{
  "d_mlp": 1024,
  "vocab_size": 13038,
  "norm_place": "pre"
}
Each number is 200 + 30 x the weight over its row's rms, rounded and kept within 0 to 999. Layers, rows and columns count from 0. The size before them is the row's rms in percent of the matrix's.

# q: layer 7 attention query, 512x512, rms 0.118, rows 156-169, columns 0-255
# k: layer 7 attention key, 512x512, rms 0.113, rows 156-168, columns 0-255
q156,098,245,177,198,192,220,201,174,226,220,218,226,195,215,236,234,208,253,238,183,186,238,239,265,218,204,130,147,204,183,183,180,204,238,158,167,227,227,183,146,256,195,214,181,212,185,204,191,182,226,234,289,214,135,214,177,214,197,225,200,179,199,198,205,209,188,177,153,207,224,191,203,209,273,194,188,184,215,212,177,176,240,175,209,172,190,185,174,161,240,164,183,164,182,157,179,214,194,242,196,253,205,181,190,202,169,213,145,168,231,165,184,199,219,173,195,232,201,176,208,217,227,232,220,134,221,189,180,235,178,153,136,203,168,205,175,185,215,213,214,260,231,196,209,175,199,193,201,198,174,185,216,215,182,197,220,208,202,164,202,161,242,130,218,165,203,227,238,179,157,149,214,211,218,221,197,172,207,194,195,186,178,205,169,267,171,166,247,170,242,230,149,186,189,192,162,215,225,191,202,205,236,209,185,236,200,194,241,161,186,172,195,194,210,245,149,180,159,224,197,277,157,234,184,187,215,263,230,198,249,186,207,171,224,203,216,214,182,172,189,194,191,202,210,293,225,187,235,220,166,227,188,257,174,248,257,173
k156,102,246,230,255,201,272,140,148,241,227,170,189,174,226,267,173,193,265,231,164,174,216,183,200,185,225,152,190,187,187,202,212,188,183,190,175,187,155,187,205,236,203,187,248,230,176,177,213,148,165,220,238,141,150,193,210,173,172,210,217,179,183,181,193,262,147,237,196,196,195,198,229,241,225,162,156,201,198,216,215,195,239,198,232,173,158,200,198,227,124,202,238,198,182,152,215,258,226,204,169,223,187,154,199,193,161,140,193,185,224,209,197,233,201,203,177,215,182,174,172,211,232,180,269,191,222,205,225,169,267,227,230,196,199,166,198,189,207,199,226,226,235,247,194,172,200,183,274,237,211,145,202,242,193,170,223,247,205,211,197,193,265,211,201,196,136,253,202,205,179,192,195,204,178,214,165,174,220,199,221,208,202,226,198,182,188,179,226,129,182,202,162,213,212,217,196,251,167,168,152,175,200,244,204,213,212,174,168,223,188,165,218,242,204,275,193,227,163,195,170,249,223,255,218,181,212,277,250,216,194,192,191,222,249,199,195,187,212,254,185,155,218,251,197,261,218,160,181,190,205,223,220,263,142,213,179,249
q157,100,124,247,221,209,219,256,202,215,271,252,200,201,195,212,236,218,139,229,204,199,188,171,206,216,211,178,203,217,139,204,200,175,179,171,233,158,182,186,262,173,178,205,145,243,200,197,205,251,186,203,198,273,229,199,226,162,181,210,171,208,187,207,125,202,116,182,178,191,192,174,187,190,236,205,212,234,217,167,162,198,239,229,176,207,219,253,247,224,224,190,196,184,201,221,136,235,198,204,179,207,235,248,155,269,203,205,160,200,217,214,161,196,209,231,211,208,198,193,210,166,235,271,188,192,230,180,185,190,138,137,196,181,221,206,212,222,248,158,185,169,246,160,174,221,213,214,240,216,259,220,221,201,201,240,218,256,177,199,221,139,168,236,172,218,186,237,208,187,191,197,130,186,199,197,189,198,179,175,201,181,219,204,204,240,166,202,180,219,228,118,189,170,252,198,193,206,222,206,225,252,186,206,173,225,199,240,171,183,246,200,231,215,152,228,230,196,205,215,214,234,137,214,197,195,198,124,249,187,176,199,168,262,223,222,266,140,196,253,244,178,220,238,241,189,214,189,207,225,216,198,152,179,186,246,225,181
k157,105,187,195,206,201,213,226,218,215,278,269,238,190,247,196,229,219,234,216,194,203,187,180,234,206,159,231,213,238,260,178,201,172,177,215,172,207,220,209,225,218,164,213,169,245,184,192,191,227,141,212,206,226,148,184,181,201,218,215,190,218,198,231,180,135,223,202,187,229,219,182,193,250,183,199,184,157,159,145,199,247,204,153,205,192,199,208,223,229,142,177,294,183,168,248,219,229,252,202,190,243,202,220,205,234,226,216,185,174,225,262,266,220,169,213,183,206,201,192,200,199,197,210,191,207,191,202,191,192,237,195,225,208,182,234,218,204,157,182,226,171,121,183,186,155,166,193,241,183,267,216,252,158,196,223,259,212,225,185,221,174,158,224,205,247,205,172,233,150,222,250,175,191,187,144,234,217,200,175,213,213,221,182,224,180,239,208,209,220,218,155,228,203,234,204,177,195,226,214,200,163,210,243,174,212,162,205,165,206,218,189,212,215,206,269,206,243,216,173,175,267,177,217,141,190,183,168,237,222,175,199,207,185,185,190,217,134,188,251,194,221,223,217,188,187,214,202,223,212,288,198,161,242,225,181,154,252
q158,100,122,178,203,158,233,251,236,196,202,176,157,220,232,182,178,257,210,193,176,249,174,227,215,173,234,176,201,215,224,217,155,214,188,193,207,221,188,135,190,193,226,234,196,172,231,180,199,219,156,223,194,156,181,183,184,170,217,197,223,171,127,160,206,227,204,216,228,261,187,195,183,181,164,205,203,188,203,173,228,137,150,185,200,187,212,239,249,208,176,225,217,192,184,225,185,195,122,167,182,201,190,235,216,171,214,183,236,223,228,207,180,201,190,220,201,231,120,241,190,240,139,211,250,201,224,216,227,184,168,256,195,238,187,163,178,211,236,265,208,185,163,157,230,178,205,190,177,259,225,218,223,250,216,200,217,181,210,229,229,205,214,206,157,218,219,189,213,176,169,277,207,220,205,183,183,210,235,155,188,168,212,167,160,198,248,225,208,184,184,203,192,148,178,163,202,187,204,229,214,232,227,230,229,226,200,250,208,172,199,210,179,161,197,255,149,185,117,228,225,193,221,185,203,234,152,201,172,210,241,142,208,219,146,208,201,242,200,228,234,225,252,212,163,166,184,169,180,219,215,234,238,197,186,226,251,192
k158,103,179,202,230,156,170,223,213,240,218,195,184,218,187,187,226,213,173,186,224,197,176,151,222,167,219,150,234,199,202,196,184,212,232,175,186,193,224,184,184,153,201,198,189,138,261,187,197,207,178,181,220,213,169,217,201,213,258,208,173,193,232,147,225,199,155,229,203,203,133,227,204,197,159,196,195,190,157,164,190,182,203,170,160,185,128,233,227,248,216,176,198,227,155,209,205,231,243,216,227,174,183,210,236,216,259,198,273,165,219,169,168,208,189,233,287,167,194,215,221,229,188,177,213,229,199,218,237,267,175,195,164,186,174,238,165,186,222,215,231,220,191,232,159,201,208,222,185,257,219,210,263,215,170,196,227,165,274,110,219,191,213,154,186,212,253,175,186,207,210,141,187,235,227,207,236,209,224,183,207,172,234,224,190,175,139,241,224,212,171,197,170,211,165,204,140,147,198,151,150,264,183,184,191,218,226,179,141,224,228,255,211,211,213,192,194,198,192,173,141,147,178,159,222,183,151,238,221,207,206,199,227,237,220,238,195,196,221,200,179,234,198,234,198,140,187,162,141,187,156,257,162,167,255,213,167,162
q159,098,201,242,154,209,201,185,189,229,200,176,255,184,157,134,204,184,182,189,209,190,200,170,195,230,183,207,205,189,204,199,161,139,189,245,194,229,223,237,208,188,232,271,183,249,133,210,223,157,204,221,220,234,181,213,231,127,264,178,221,188,157,211,167,192,202,242,202,219,230,179,248,211,211,212,217,209,122,200,184,157,198,200,198,194,227,186,187,243,228,195,165,187,234,193,189,200,219,224,178,179,233,206,187,168,208,248,212,226,189,232,183,248,248,220,229,251,147,196,232,201,180,173,186,196,225,219,209,215,150,202,211,249,217,168,192,170,290,178,238,224,166,180,202,161,208,214,238,250,216,212,222,164,214,200,152,165,181,182,212,255,176,199,175,243,232,189,203,211,215,203,87,203,197,197,165,127,203,209,217,182,242,197,191,202,207,183,190,164,201,152,194,192,232,242,177,161,195,136,199,223,186,191,174,176,118,253,217,204,174,146,279,208,198,224,166,129,207,185,206,180,176,193,200,238,224,196,204,250,198,194,152,286,208,221,229,251,235,190,195,200,186,242,236,184,203,192,188,221,176,215,229,203,172,121,248,236
k159,103,191,256,220,243,205,168,172,176,244,179,210,193,200,211,221,214,230,165,202,207,274,224,172,135,210,243,208,196,153,146,159,155,236,237,223,196,177,252,171,240,238,189,190,196,232,234,229,215,225,145,210,171,177,242,258,162,186,248,241,185,198,237,201,226,190,212,171,165,122,207,243,220,200,197,163,213,153,230,216,179,206,226,176,245,271,177,167,220,223,198,198,173,198,203,166,130,203,165,183,228,189,227,211,197,157,230,195,226,257,203,223,155,175,190,197,233,233,206,228,210,201,152,145,206,232,243,205,183,283,186,179,215,216,189,215,187,231,243,194,227,192,197,212,173,218,225,201,192,227,204,213,184,178,149,241,186,208,187,174,246,205,241,201,225,210,177,176,180,168,163,163,181,238,179,156,176,96,123,180,163,188,179,198,191,223,167,185,232,202,193,160,135,160,190,166,164,159,221,211,211,216,212,206,210,196,218,213,204,165,171,185,172,220,224,188,217,202,141,215,186,207,228,235,196,189,199,218,208,218,195,236,236,240,181,205,286,197,191,199,166,191,249,206,180,214,195,199,207,168,183,217,203,212,157,220,197
q160,096,219,198,175,159,244,196,206,225,199,155,215,162,191,237,211,197,172,200,186,224,224,206,172,221,172,204,217,199,121,195,166,182,187,203,190,208,208,163,244,163,202,198,216,191,213,208,227,216,226,185,224,182,201,179,208,210,156,140,166,215,173,254,207,163,211,195,170,242,181,196,188,247,161,221,186,214,196,174,215,215,243,192,234,247,155,177,190,240,194,182,223,186,120,206,205,159,162,166,166,190,182,192,152,241,208,230,124,214,214,227,161,206,157,194,255,214,154,226,170,203,224,215,229,232,211,199,249,202,177,191,168,231,151,204,220,186,187,211,185,214,167,198,170,198,159,170,181,165,203,207,218,165,201,165,214,165,219,217,261,215,189,201,183,213,191,274,169,197,247,221,233,185,198,233,195,177,138,206,169,281,182,147,153,207,226,226,166,221,224,201,214,264,190,220,183,193,217,181,230,184,186,153,260,223,175,256,215,192,200,169,157,196,173,230,207,150,202,158,168,202,199,173,216,151,183,155,204,213,204,217,215,193,160,202,183,160,226,198,226,185,227,244,233,224,168,197,204,196,188,214,183,111,205,172,176,164
k160,102,229,228,221,225,205,198,223,220,241,164,184,167,213,207,177,212,180,199,181,269,218,222,165,199,259,180,273,224,169,242,229,180,215,196,225,173,205,175,276,186,171,236,229,174,160,245,215,245,189,213,167,244,176,202,185,209,181,169,155,211,109,224,217,225,194,204,196,247,198,218,190,266,186,215,186,208,188,218,212,211,200,261,183,219,133,246,206,244,218,222,197,174,167,213,164,164,223,291,184,224,207,196,174,256,197,250,212,146,203,230,210,246,187,186,243,245,144,174,169,162,232,231,234,229,212,179,170,259,210,193,198,241,154,197,169,206,228,212,229,272,291,241,244,241,214,197,192,146,194,199,185,185,144,215,253,211,229,229,256,216,205,216,174,212,223,218,164,133,191,238,254,192,228,245,161,194,166,217,202,228,205,189,208,202,231,206,132,202,182,191,242,202,179,231,207,198,253,204,191,201,208,158,180,265,211,225,206,176,150,219,203,234,191,206,213,173,211,249,206,152,196,174,167,162,201,191,238,174,218,210,175,210,170,178,215,202,221,252,210,214,218,217,222,221,158,153,200,175,199,195,185,212,170,176,197,167
q161,103,167,180,145,178,247,206,225,136,139,182,146,181,179,159,250,175,177,230,185,202,240,199,231,240,155,231,208,185,183,182,217,189,180,225,146,208,192,227,189,246,167,127,168,197,186,213,273,203,224,188,226,204,222,273,187,170,193,158,219,207,196,166,188,260,214,233,277,210,279,156,172,179,227,198,194,223,202,217,184,160,223,195,191,147,128,236,203,138,250,175,183,194,170,215,199,206,239,187,213,238,243,245,264,255,190,140,208,223,165,212,232,223,135,169,179,233,139,180,202,215,205,208,158,181,240,234,178,213,223,155,260,241,189,189,207,214,243,202,218,203,209,220,182,157,171,184,216,244,190,222,234,249,178,184,255,151,190,182,202,194,214,224,208,222,170,158,213,160,155,211,222,211,132,145,201,170,222,210,202,227,215,266,239,150,215,212,231,193,207,214,235,209,267,214,246,190,245,204,228,180,237,185,249,237,169,239,231,222,253,187,197,201,229,189,151,167,164,200,183,266,186,192,269,228,217,191,233,236,200,197,180,182,190,203,218,223,227,206,177,214,203,239,198,188,180,190,216,167,206,219,208,197,200,156,201,220
k161,102,177,159,208,208,242,218,209,246,203,233,226,207,190,228,212,218,189,281,172,221,210,153,182,176,207,153,204,200,174,175,225,171,203,264,207,261,166,176,203,234,189,188,212,202,204,201,195,204,229,232,178,176,204,199,144,203,167,200,176,189,232,195,154,180,194,197,176,267,198,233,226,130,239,122,255,196,173,177,220,187,208,201,202,229,176,191,205,122,193,200,188,195,155,183,243,182,192,198,266,238,191,194,187,175,186,176,194,171,219,188,188,257,243,236,189,205,192,173,256,231,146,198,123,209,185,199,193,166,157,188,218,178,249,252,178,173,195,194,221,175,185,143,200,237,181,292,243,220,240,216,174,223,207,182,186,208,151,212,205,152,217,198,254,251,185,236,221,153,150,197,193,240,194,143,192,150,209,215,183,172,202,216,176,203,209,193,186,222,180,138,218,187,246,202,217,147,192,186,251,159,241,150,210,218,205,235,187,213,242,161,237,223,200,186,187,252,200,247,204,185,184,195,195,235,232,141,232,211,263,252,184,219,179,234,168,215,224,229,232,231,185,216,252,214,158,175,186,161,178,207,200,133,211,186,180,210
q162,100,242,215,181,165,215,205,200,181,188,212,191,245,156,224,246,194,184,243,227,193,201,196,206,177,210,195,229,224,176,226,221,192,203,178,173,186,113,213,189,219,180,261,164,206,175,174,219,202,230,214,178,217,205,200,168,191,171,246,209,197,242,201,197,252,158,206,202,254,142,181,206,195,203,243,229,180,234,220,209,189,207,164,134,208,261,176,203,155,222,216,239,165,205,172,190,227,222,228,219,171,228,223,188,227,182,232,210,187,197,204,250,227,192,190,171,201,239,208,213,189,177,213,175,165,223,226,174,146,183,214,177,213,233,206,193,241,150,195,220,224,211,225,177,167,202,242,205,165,215,191,207,194,212,188,185,219,231,235,179,174,231,218,182,173,226,176,148,243,177,194,163,166,180,133,167,190,183,236,196,210,198,154,115,195,208,156,199,186,207,177,218,234,181,179,257,155,205,200,183,187,185,147,185,183,161,165,230,199,224,192,163,222,187,201,229,238,212,198,251,174,206,173,205,168,152,161,126,203,191,200,204,178,212,190,205,220,219,151,222,149,183,175,202,209,238,170,176,240,221,214,175,248,249,226,188,198
k162,105,245,222,182,173,238,203,183,170,210,224,226,189,230,204,184,137,207,189,187,151,187,217,150,171,183,227,233,181,151,128,225,182,177,226,145,252,197,163,216,177,201,227,251,209,209,153,221,211,201,211,198,238,176,228,170,222,226,226,239,191,173,151,219,230,199,146,196,220,177,254,169,214,229,198,187,232,225,206,242,216,183,204,207,228,204,215,204,216,179,200,216,190,243,171,156,205,183,196,164,192,201,207,226,187,190,182,166,175,153,181,180,174,256,237,215,186,249,239,220,200,221,228,238,191,228,218,172,173,190,164,180,192,189,171,196,204,178,153,238,178,165,237,188,172,210,173,155,216,190,225,242,205,246,189,151,218,250,227,251,240,176,210,213,201,272,157,151,225,217,158,223,209,115,122,216,227,196,215,240,244,180,223,224,182,193,208,144,191,174,183,228,198,239,219,197,196,183,257,212,210,194,194,212,172,174,215,244,239,201,162,202,227,202,207,236,147,227,181,271,221,245,205,195,195,158,219,201,274,247,145,127,190,215,197,220,149,198,217,173,190,170,243,239,181,233,224,217,279,185,217,222,204,196,194,208,192
q163,097,214,186,228,182,166,200,189,216,175,188,184,192,178,215,230,183,251,181,207,191,220,206,189,190,187,198,200,144,249,169,198,195,151,173,219,201,203,163,198,187,193,177,201,245,207,143,199,244,165,196,228,205,212,179,192,149,146,224,203,208,211,173,202,233,169,163,198,158,208,222,246,182,247,185,156,250,178,195,174,181,222,244,189,182,232,235,217,174,166,229,182,234,215,158,187,196,211,232,177,229,203,196,238,159,212,190,203,188,179,172,150,193,230,135,137,233,211,240,243,194,271,197,232,212,284,236,167,196,222,244,121,211,190,245,217,193,193,204,248,206,234,210,204,196,190,166,136,219,200,203,164,178,230,195,224,160,135,200,165,219,149,123,160,178,229,201,151,211,218,205,208,162,197,222,174,226,266,208,228,174,247,190,176,212,217,222,163,223,202,217,178,201,194,179,125,218,256,221,247,162,227,203,194,257,216,176,175,193,226,180,201,170,175,213,222,197,185,188,227,141,206,210,220,217,238,200,236,215,194,225,210,158,211,203,185,151,204,193,173,170,222,253,199,181,258,174,238,160,190,149,173,215,226,159,248,184
k163,102,192,221,177,172,203,210,197,209,182,231,169,212,212,252,232,171,229,186,185,159,196,198,230,194,199,164,212,189,161,254,230,181,196,117,248,166,191,149,221,222,175,204,158,247,212,160,137,189,168,197,195,225,205,223,216,215,143,236,206,257,191,232,196,184,142,229,175,116,220,207,235,224,187,214,200,241,218,222,221,210,197,215,192,205,164,142,214,164,163,241,193,222,179,169,222,220,227,244,198,207,231,266,188,218,186,176,224,208,190,166,179,225,223,189,138,227,194,177,253,214,201,202,239,151,209,205,141,234,169,220,170,170,224,195,249,161,200,177,233,193,234,202,259,226,190,188,220,170,178,185,180,168,191,222,186,200,188,146,154,205,230,190,156,174,228,169,189,188,240,204,163,231,193,196,228,197,179,183,141,183,188,207,205,149,194,194,149,195,213,248,194,244,155,238,151,197,213,184,165,212,225,171,183,169,200,188,195,192,253,232,231,208,179,170,156,204,204,207,181,209,176,196,185,184,165,240,212,211,231,186,260,200,190,213,199,180,166,165,202,222,197,182,158,179,246,147,188,229,182,144,169,196,253,202,230,190
q164,100,210,178,190,189,194,258,165,197,164,227,261,240,154,258,242,185,251,172,225,203,217,203,228,170,194,161,222,238,126,171,173,222,194,211,201,146,142,213,200,165,230,172,259,202,213,196,169,196,214,201,239,214,202,199,234,213,187,149,206,213,240,204,196,224,298,218,227,229,165,255,250,275,192,186,281,164,209,266,181,237,183,193,160,153,185,213,161,220,205,185,259,176,218,235,184,246,201,190,213,167,219,141,270,282,219,209,204,165,199,184,246,130,240,170,179,256,185,225,189,217,175,159,191,191,213,174,222,185,194,214,173,230,157,190,209,169,200,258,178,166,220,235,221,191,168,157,254,175,235,227,166,223,166,144,235,213,233,161,162,205,240,184,198,189,227,227,179,169,189,205,198,176,183,161,219,188,185,188,212,161,169,187,223,193,183,118,229,196,217,247,250,202,218,207,245,219,241,142,208,178,242,144,229,257,176,190,147,188,214,194,196,231,206,245,195,262,275,173,189,191,212,230,186,160,215,216,136,174,201,217,208,181,207,226,204,133,239,171,214,171,154,191,180,208,197,178,219,199,189,213,214,198,286,203,203,178
k164,107,180,199,209,188,247,220,194,180,186,191,188,242,191,218,209,159,250,219,180,228,258,222,252,154,191,195,215,200,175,200,254,210,246,192,204,189,180,189,188,214,197,180,200,201,200,230,207,222,179,171,196,185,210,252,157,218,202,196,266,246,176,168,150,229,292,237,242,200,195,240,226,249,235,212,232,210,250,189,137,183,165,210,197,190,240,198,174,200,198,146,233,165,225,218,241,239,196,180,175,205,244,171,229,200,234,188,185,177,200,198,193,208,240,218,235,255,206,223,210,191,189,150,206,185,194,159,172,206,247,209,186,228,227,182,238,165,224,250,183,173,199,229,206,189,206,201,223,193,213,178,204,216,187,178,211,239,178,193,226,223,182,207,210,194,227,220,200,196,217,223,175,204,144,208,234,187,196,247,235,221,134,205,218,214,189,132,197,194,194,171,189,247,225,214,182,234,285,205,200,167,233,195,205,219,172,216,216,229,225,188,183,243,199,247,152,211,228,219,178,189,161,228,189,205,154,183,172,211,186,154,182,243,190,181,209,145,301,210,186,195,240,164,218,211,127,192,178,196,205,281,235,197,210,206,217,180
q165,101,183,281,183,196,249,183,198,219,179,184,240,218,219,161,121,205,214,188,204,209,218,159,167,216,245,194,200,185,171,211,225,203,247,207,240,234,245,143,246,171,178,195,214,215,225,131,218,211,254,254,197,199,180,247,121,208,204,256,240,200,224,184,183,233,157,213,195,175,197,124,122,179,183,203,241,229,209,191,86,173,246,241,176,185,182,223,206,168,181,210,222,195,227,184,172,168,246,209,155,235,204,197,213,243,237,148,203,152,189,186,177,207,207,241,213,211,148,223,148,179,192,226,244,185,225,195,199,220,224,201,229,155,155,180,225,215,279,158,228,175,232,205,229,225,188,179,231,240,211,241,203,195,218,182,202,217,220,266,241,217,234,195,220,159,199,202,183,138,234,164,171,166,202,191,242,187,246,227,246,190,171,196,223,163,211,186,207,146,193,220,217,208,221,242,176,210,201,206,179,163,212,189,197,297,196,215,196,223,203,197,155,240,221,203,162,171,177,222,239,163,226,207,145,169,234,185,181,236,188,158,170,181,202,165,224,199,170,166,194,188,198,186,166,170,215,211,181,223,169,211,163,201,190,207,217,185
k165,106,212,255,190,177,216,224,183,170,190,202,228,202,215,202,216,213,189,221,185,190,221,175,153,188,277,196,192,220,191,162,205,212,235,168,203,258,173,180,183,190,139,221,188,150,177,201,205,192,203,234,188,239,207,196,161,191,175,220,208,232,250,183,156,144,193,245,184,215,237,158,216,237,238,198,248,171,176,181,257,201,226,280,196,157,185,177,183,185,215,241,157,155,190,173,243,186,194,144,224,178,225,193,148,147,146,217,219,183,206,243,148,142,182,226,210,195,217,220,189,202,166,183,240,186,207,215,219,219,225,176,218,235,156,178,198,170,156,279,211,220,183,177,218,206,201,231,161,210,182,239,195,232,190,171,224,181,207,228,215,199,196,178,207,226,224,202,189,153,182,194,186,158,173,236,277,194,239,191,239,155,185,173,193,216,236,170,219,145,194,203,180,191,194,239,142,214,163,232,207,229,160,201,208,226,228,242,247,271,203,173,169,193,250,236,201,222,222,205,208,175,165,196,230,256,243,174,157,209,161,256,224,214,196,260,230,187,191,191,204,206,218,181,180,253,174,195,160,253,184,184,170,193,223,201,137,234
q166,096,184,244,187,207,156,156,196,206,155,165,159,179,214,175,230,206,241,192,185,227,216,228,155,178,231,241,313,202,242,200,224,266,221,260,205,170,212,247,202,194,207,191,198,199,210,157,186,246,192,198,184,198,192,247,191,173,207,222,221,193,191,212,177,202,164,176,223,207,150,237,179,194,247,167,182,245,237,130,247,213,235,232,233,216,197,229,224,127,213,199,212,191,170,213,171,191,188,226,169,212,172,203,144,196,176,203,151,210,221,160,204,263,227,200,182,181,190,194,211,172,199,229,194,189,190,195,208,205,166,189,186,225,193,247,147,272,184,182,254,223,131,251,171,169,181,132,235,170,175,185,206,151,220,179,199,219,191,240,213,177,207,183,142,220,223,201,201,199,232,213,183,231,203,222,171,190,209,260,286,221,181,232,173,186,206,262,216,181,179,213,231,151,203,201,206,178,180,159,190,227,168,213,149,198,203,244,250,203,222,214,164,209,221,189,241,180,214,228,184,200,236,153,159,233,178,188,200,130,178,191,179,183,241,210,195,249,231,203,221,192,230,174,154,199,224,228,187,232,170,177,201,218,222,218,180,212
k166,100,230,218,171,189,164,167,208,169,193,164,205,197,215,210,179,235,215,222,221,160,185,195,212,196,191,230,231,167,184,204,199,176,217,208,237,227,174,249,163,212,198,179,156,194,263,245,144,179,209,255,145,195,164,225,188,219,190,250,201,228,191,201,156,245,191,227,181,192,199,134,168,233,203,186,201,150,224,256,202,162,194,176,184,172,186,253,213,135,191,179,117,269,157,218,160,210,235,226,224,192,183,188,157,232,199,138,158,193,198,195,168,182,171,189,184,218,187,148,167,243,225,247,234,203,210,214,241,228,143,192,232,182,157,216,240,225,240,182,206,184,198,238,185,209,146,198,202,184,204,178,189,208,189,194,165,201,233,199,187,244,136,217,156,209,208,256,194,231,192,222,195,228,188,233,217,185,270,213,263,206,174,194,209,179,196,247,202,283,201,251,191,201,200,211,217,169,194,217,204,262,196,165,197,234,219,238,171,252,179,169,219,142,251,176,216,245,201,308,177,173,177,230,190,243,232,183,223,206,212,205,208,168,192,130,204,234,180,227,183,156,242,181,214,230,198,212,225,223,231,233,190,195,185,173,209,196
q167,104,171,156,194,234,212,187,289,266,198,191,249,145,204,178,181,194,173,199,190,188,177,188,257,114,233,209,193,227,181,222,170,160,192,212,210,168,203,242,230,190,215,226,202,209,219,144,199,211,262,232,174,202,206,244,179,188,145,211,190,201,240,176,272,200,248,199,240,186,210,236,200,175,188,211,216,180,165,120,242,176,248,247,205,219,203,201,172,207,168,201,205,210,198,210,172,213,226,243,223,204,128,249,197,206,275,142,232,176,233,250,106,157,226,193,161,189,229,213,172,166,214,211,215,196,238,211,179,170,241,202,197,160,178,182,242,171,209,203,222,248,216,215,216,174,240,173,207,221,194,235,183,229,152,176,189,185,194,189,181,194,220,127,215,187,149,190,279,204,217,134,195,235,158,131,155,205,193,193,245,144,226,169,174,209,149,160,169,228,195,250,212,180,170,231,223,216,250,153,182,161,219,178,167,209,179,227,177,147,214,236,201,206,180,221,210,229,180,224,258,219,211,235,169,216,202,214,188,191,161,239,208,242,230,210,225,255,169,209,206,210,193,213,237,221,224,240,235,228,203,200,179,149,149,241,242,204
k167,103,219,140,208,216,166,224,228,210,199,139,212,170,217,165,206,195,172,226,182,212,142,215,216,195,223,182,222,243,210,181,207,224,250,203,216,170,218,203,170,192,245,207,271,123,221,222,198,174,216,216,166,190,186,248,194,201,224,195,201,200,199,174,206,176,150,249,216,231,250,195,242,180,214,230,214,188,128,249,246,210,181,245,140,181,194,194,178,200,180,213,225,244,220,166,199,179,221,273,215,222,220,234,186,176,177,147,202,185,198,257,184,204,266,198,197,158,208,268,232,177,183,222,216,144,160,252,191,181,214,200,190,156,186,159,203,196,168,210,227,229,135,215,177,201,165,209,166,192,139,185,218,164,162,147,203,220,234,156,216,253,201,172,180,228,177,223,218,170,179,165,209,226,128,195,211,170,146,174,195,211,170,229,254,164,207,172,247,200,238,247,174,141,194,223,169,214,267,199,196,248,184,192,231,170,241,175,198,120,235,211,181,202,271,209,176,242,180,218,193,263,240,230,185,211,155,244,143,209,134,239,237,249,216,196,139,202,204,136,215,179,185,215,191,178,201,236,186,166,183,184,233,198,216,246,199,196
q168,102,172,161,203,182,212,189,205,202,244,270,189,202,202,250,192,239,192,176,215,219,142,153,234,227,195,194,200,244,206,160,205,155,187,191,219,172,198,240,188,237,185,169,198,241,201,226,206,296,201,268,235,227,227,176,203,198,139,215,227,211,191,210,188,145,205,147,123,188,227,227,209,233,236,218,225,202,196,236,157,219,170,173,264,166,206,208,209,210,189,255,203,183,208,242,160,183,225,247,193,204,207,160,158,136,256,156,206,176,184,186,185,189,201,196,233,201,236,229,241,251,212,150,165,176,178,175,199,235,224,205,224,240,245,283,252,198,204,231,224,213,181,192,171,163,179,215,141,227,196,202,199,210,287,247,220,228,222,174,161,176,170,191,197,191,224,232,248,158,279,198,168,221,169,198,182,167,191,190,145,210,220,182,201,219,266,157,192,195,204,210,184,229,233,202,216,199,233,222,180,160,220,251,197,238,180,201,218,205,212,144,194,180,151,208,209,230,208,243,180,211,240,219,180,246,237,198,215,154,189,224,228,202,222,192,229,230,217,211,207,197,238,252,221,215,223,231,204,200,247,206,224,227,137,194,244,236
k168,105,192,211,200,206,221,247,228,217,198,220,155,220,228,198,218,232,157,167,206,177,162,223,198,188,169,176,228,209,182,155,195,194,215,234,181,212,174,235,215,197,146,208,190,206,178,164,143,104,179,247,155,205,189,199,294,232,167,186,169,159,193,221,180,173,234,179,205,191,200,251,210,196,215,152,201,205,165,191,190,197,167,192,190,161,175,222,196,154,209,221,216,183,208,212,188,195,262,223,146,184,171,188,171,183,180,179,213,187,191,176,218,200,199,235,240,230,213,203,242,221,228,180,190,223,177,252,225,217,209,255,179,153,216,197,215,217,172,229,216,260,114,254,210,185,227,231,202,234,244,222,196,175,220,174,187,203,259,191,205,199,179,197,202,190,182,242,274,165,218,205,191,186,232,154,172,195,189,211,125,220,211,203,184,182,237,169,193,205,182,248,183,188,186,225,259,214,208,219,195,258,232,239,182,237,202,184,139,173,209,205,223,183,187,235,211,225,220,246,247,217,228,172,212,185,220,228,240,202,212,200,235,173,211,153,219,234,233,181,201,195,165,190,195,152,195,189,195,211,225,183,200,215,179,216,226,210
q169,100,191,208,211,253,230,150,234,173,214,241,230,230,129,178,165,162,188,235,163,245,223,192,155,147,263,268,258,245,181,227,149,187,141,221,192,170,238,258,192,225,155,200,162,201,253,171,183,190,179,229,180,236,220,157,243,169,201,204,112,226,189,202,192,190,194,187,158,216,190,179,189,203,208,143,202,224,205,233,230,180,178,201,236,209,213,219,217,134,164,247,211,217,208,200,206,208,195,179,241,200,231,204,190,227,219,180,177,184,256,186,174,184,184,170,239,208,180,216,231,174,155,206,178,207,217,202,189,189,259,226,205,185,208,186,179,196,206,195,265,198,214,184,215,203,169,197,173,258,256,198,232,209,202,151,200,232,168,224,218,175,202,258,187,195,143,257,207,221,203,242,262,191,168,208,192,197,216,125,216,204,230,191,162,160,250,200,162,139,238,183,214,177,217,216,249,211,142,200,202,186,210,164,255,198,202,169,196,230,154,183,151,243,179,200,239,205,182,170,198,201,199,174,207,229,236,170,164,208,173,212,179,218,215,225,227,247,215,204,184,224,204,234,183,224,147,244,182,180,241,131,160,210,224,165,163,199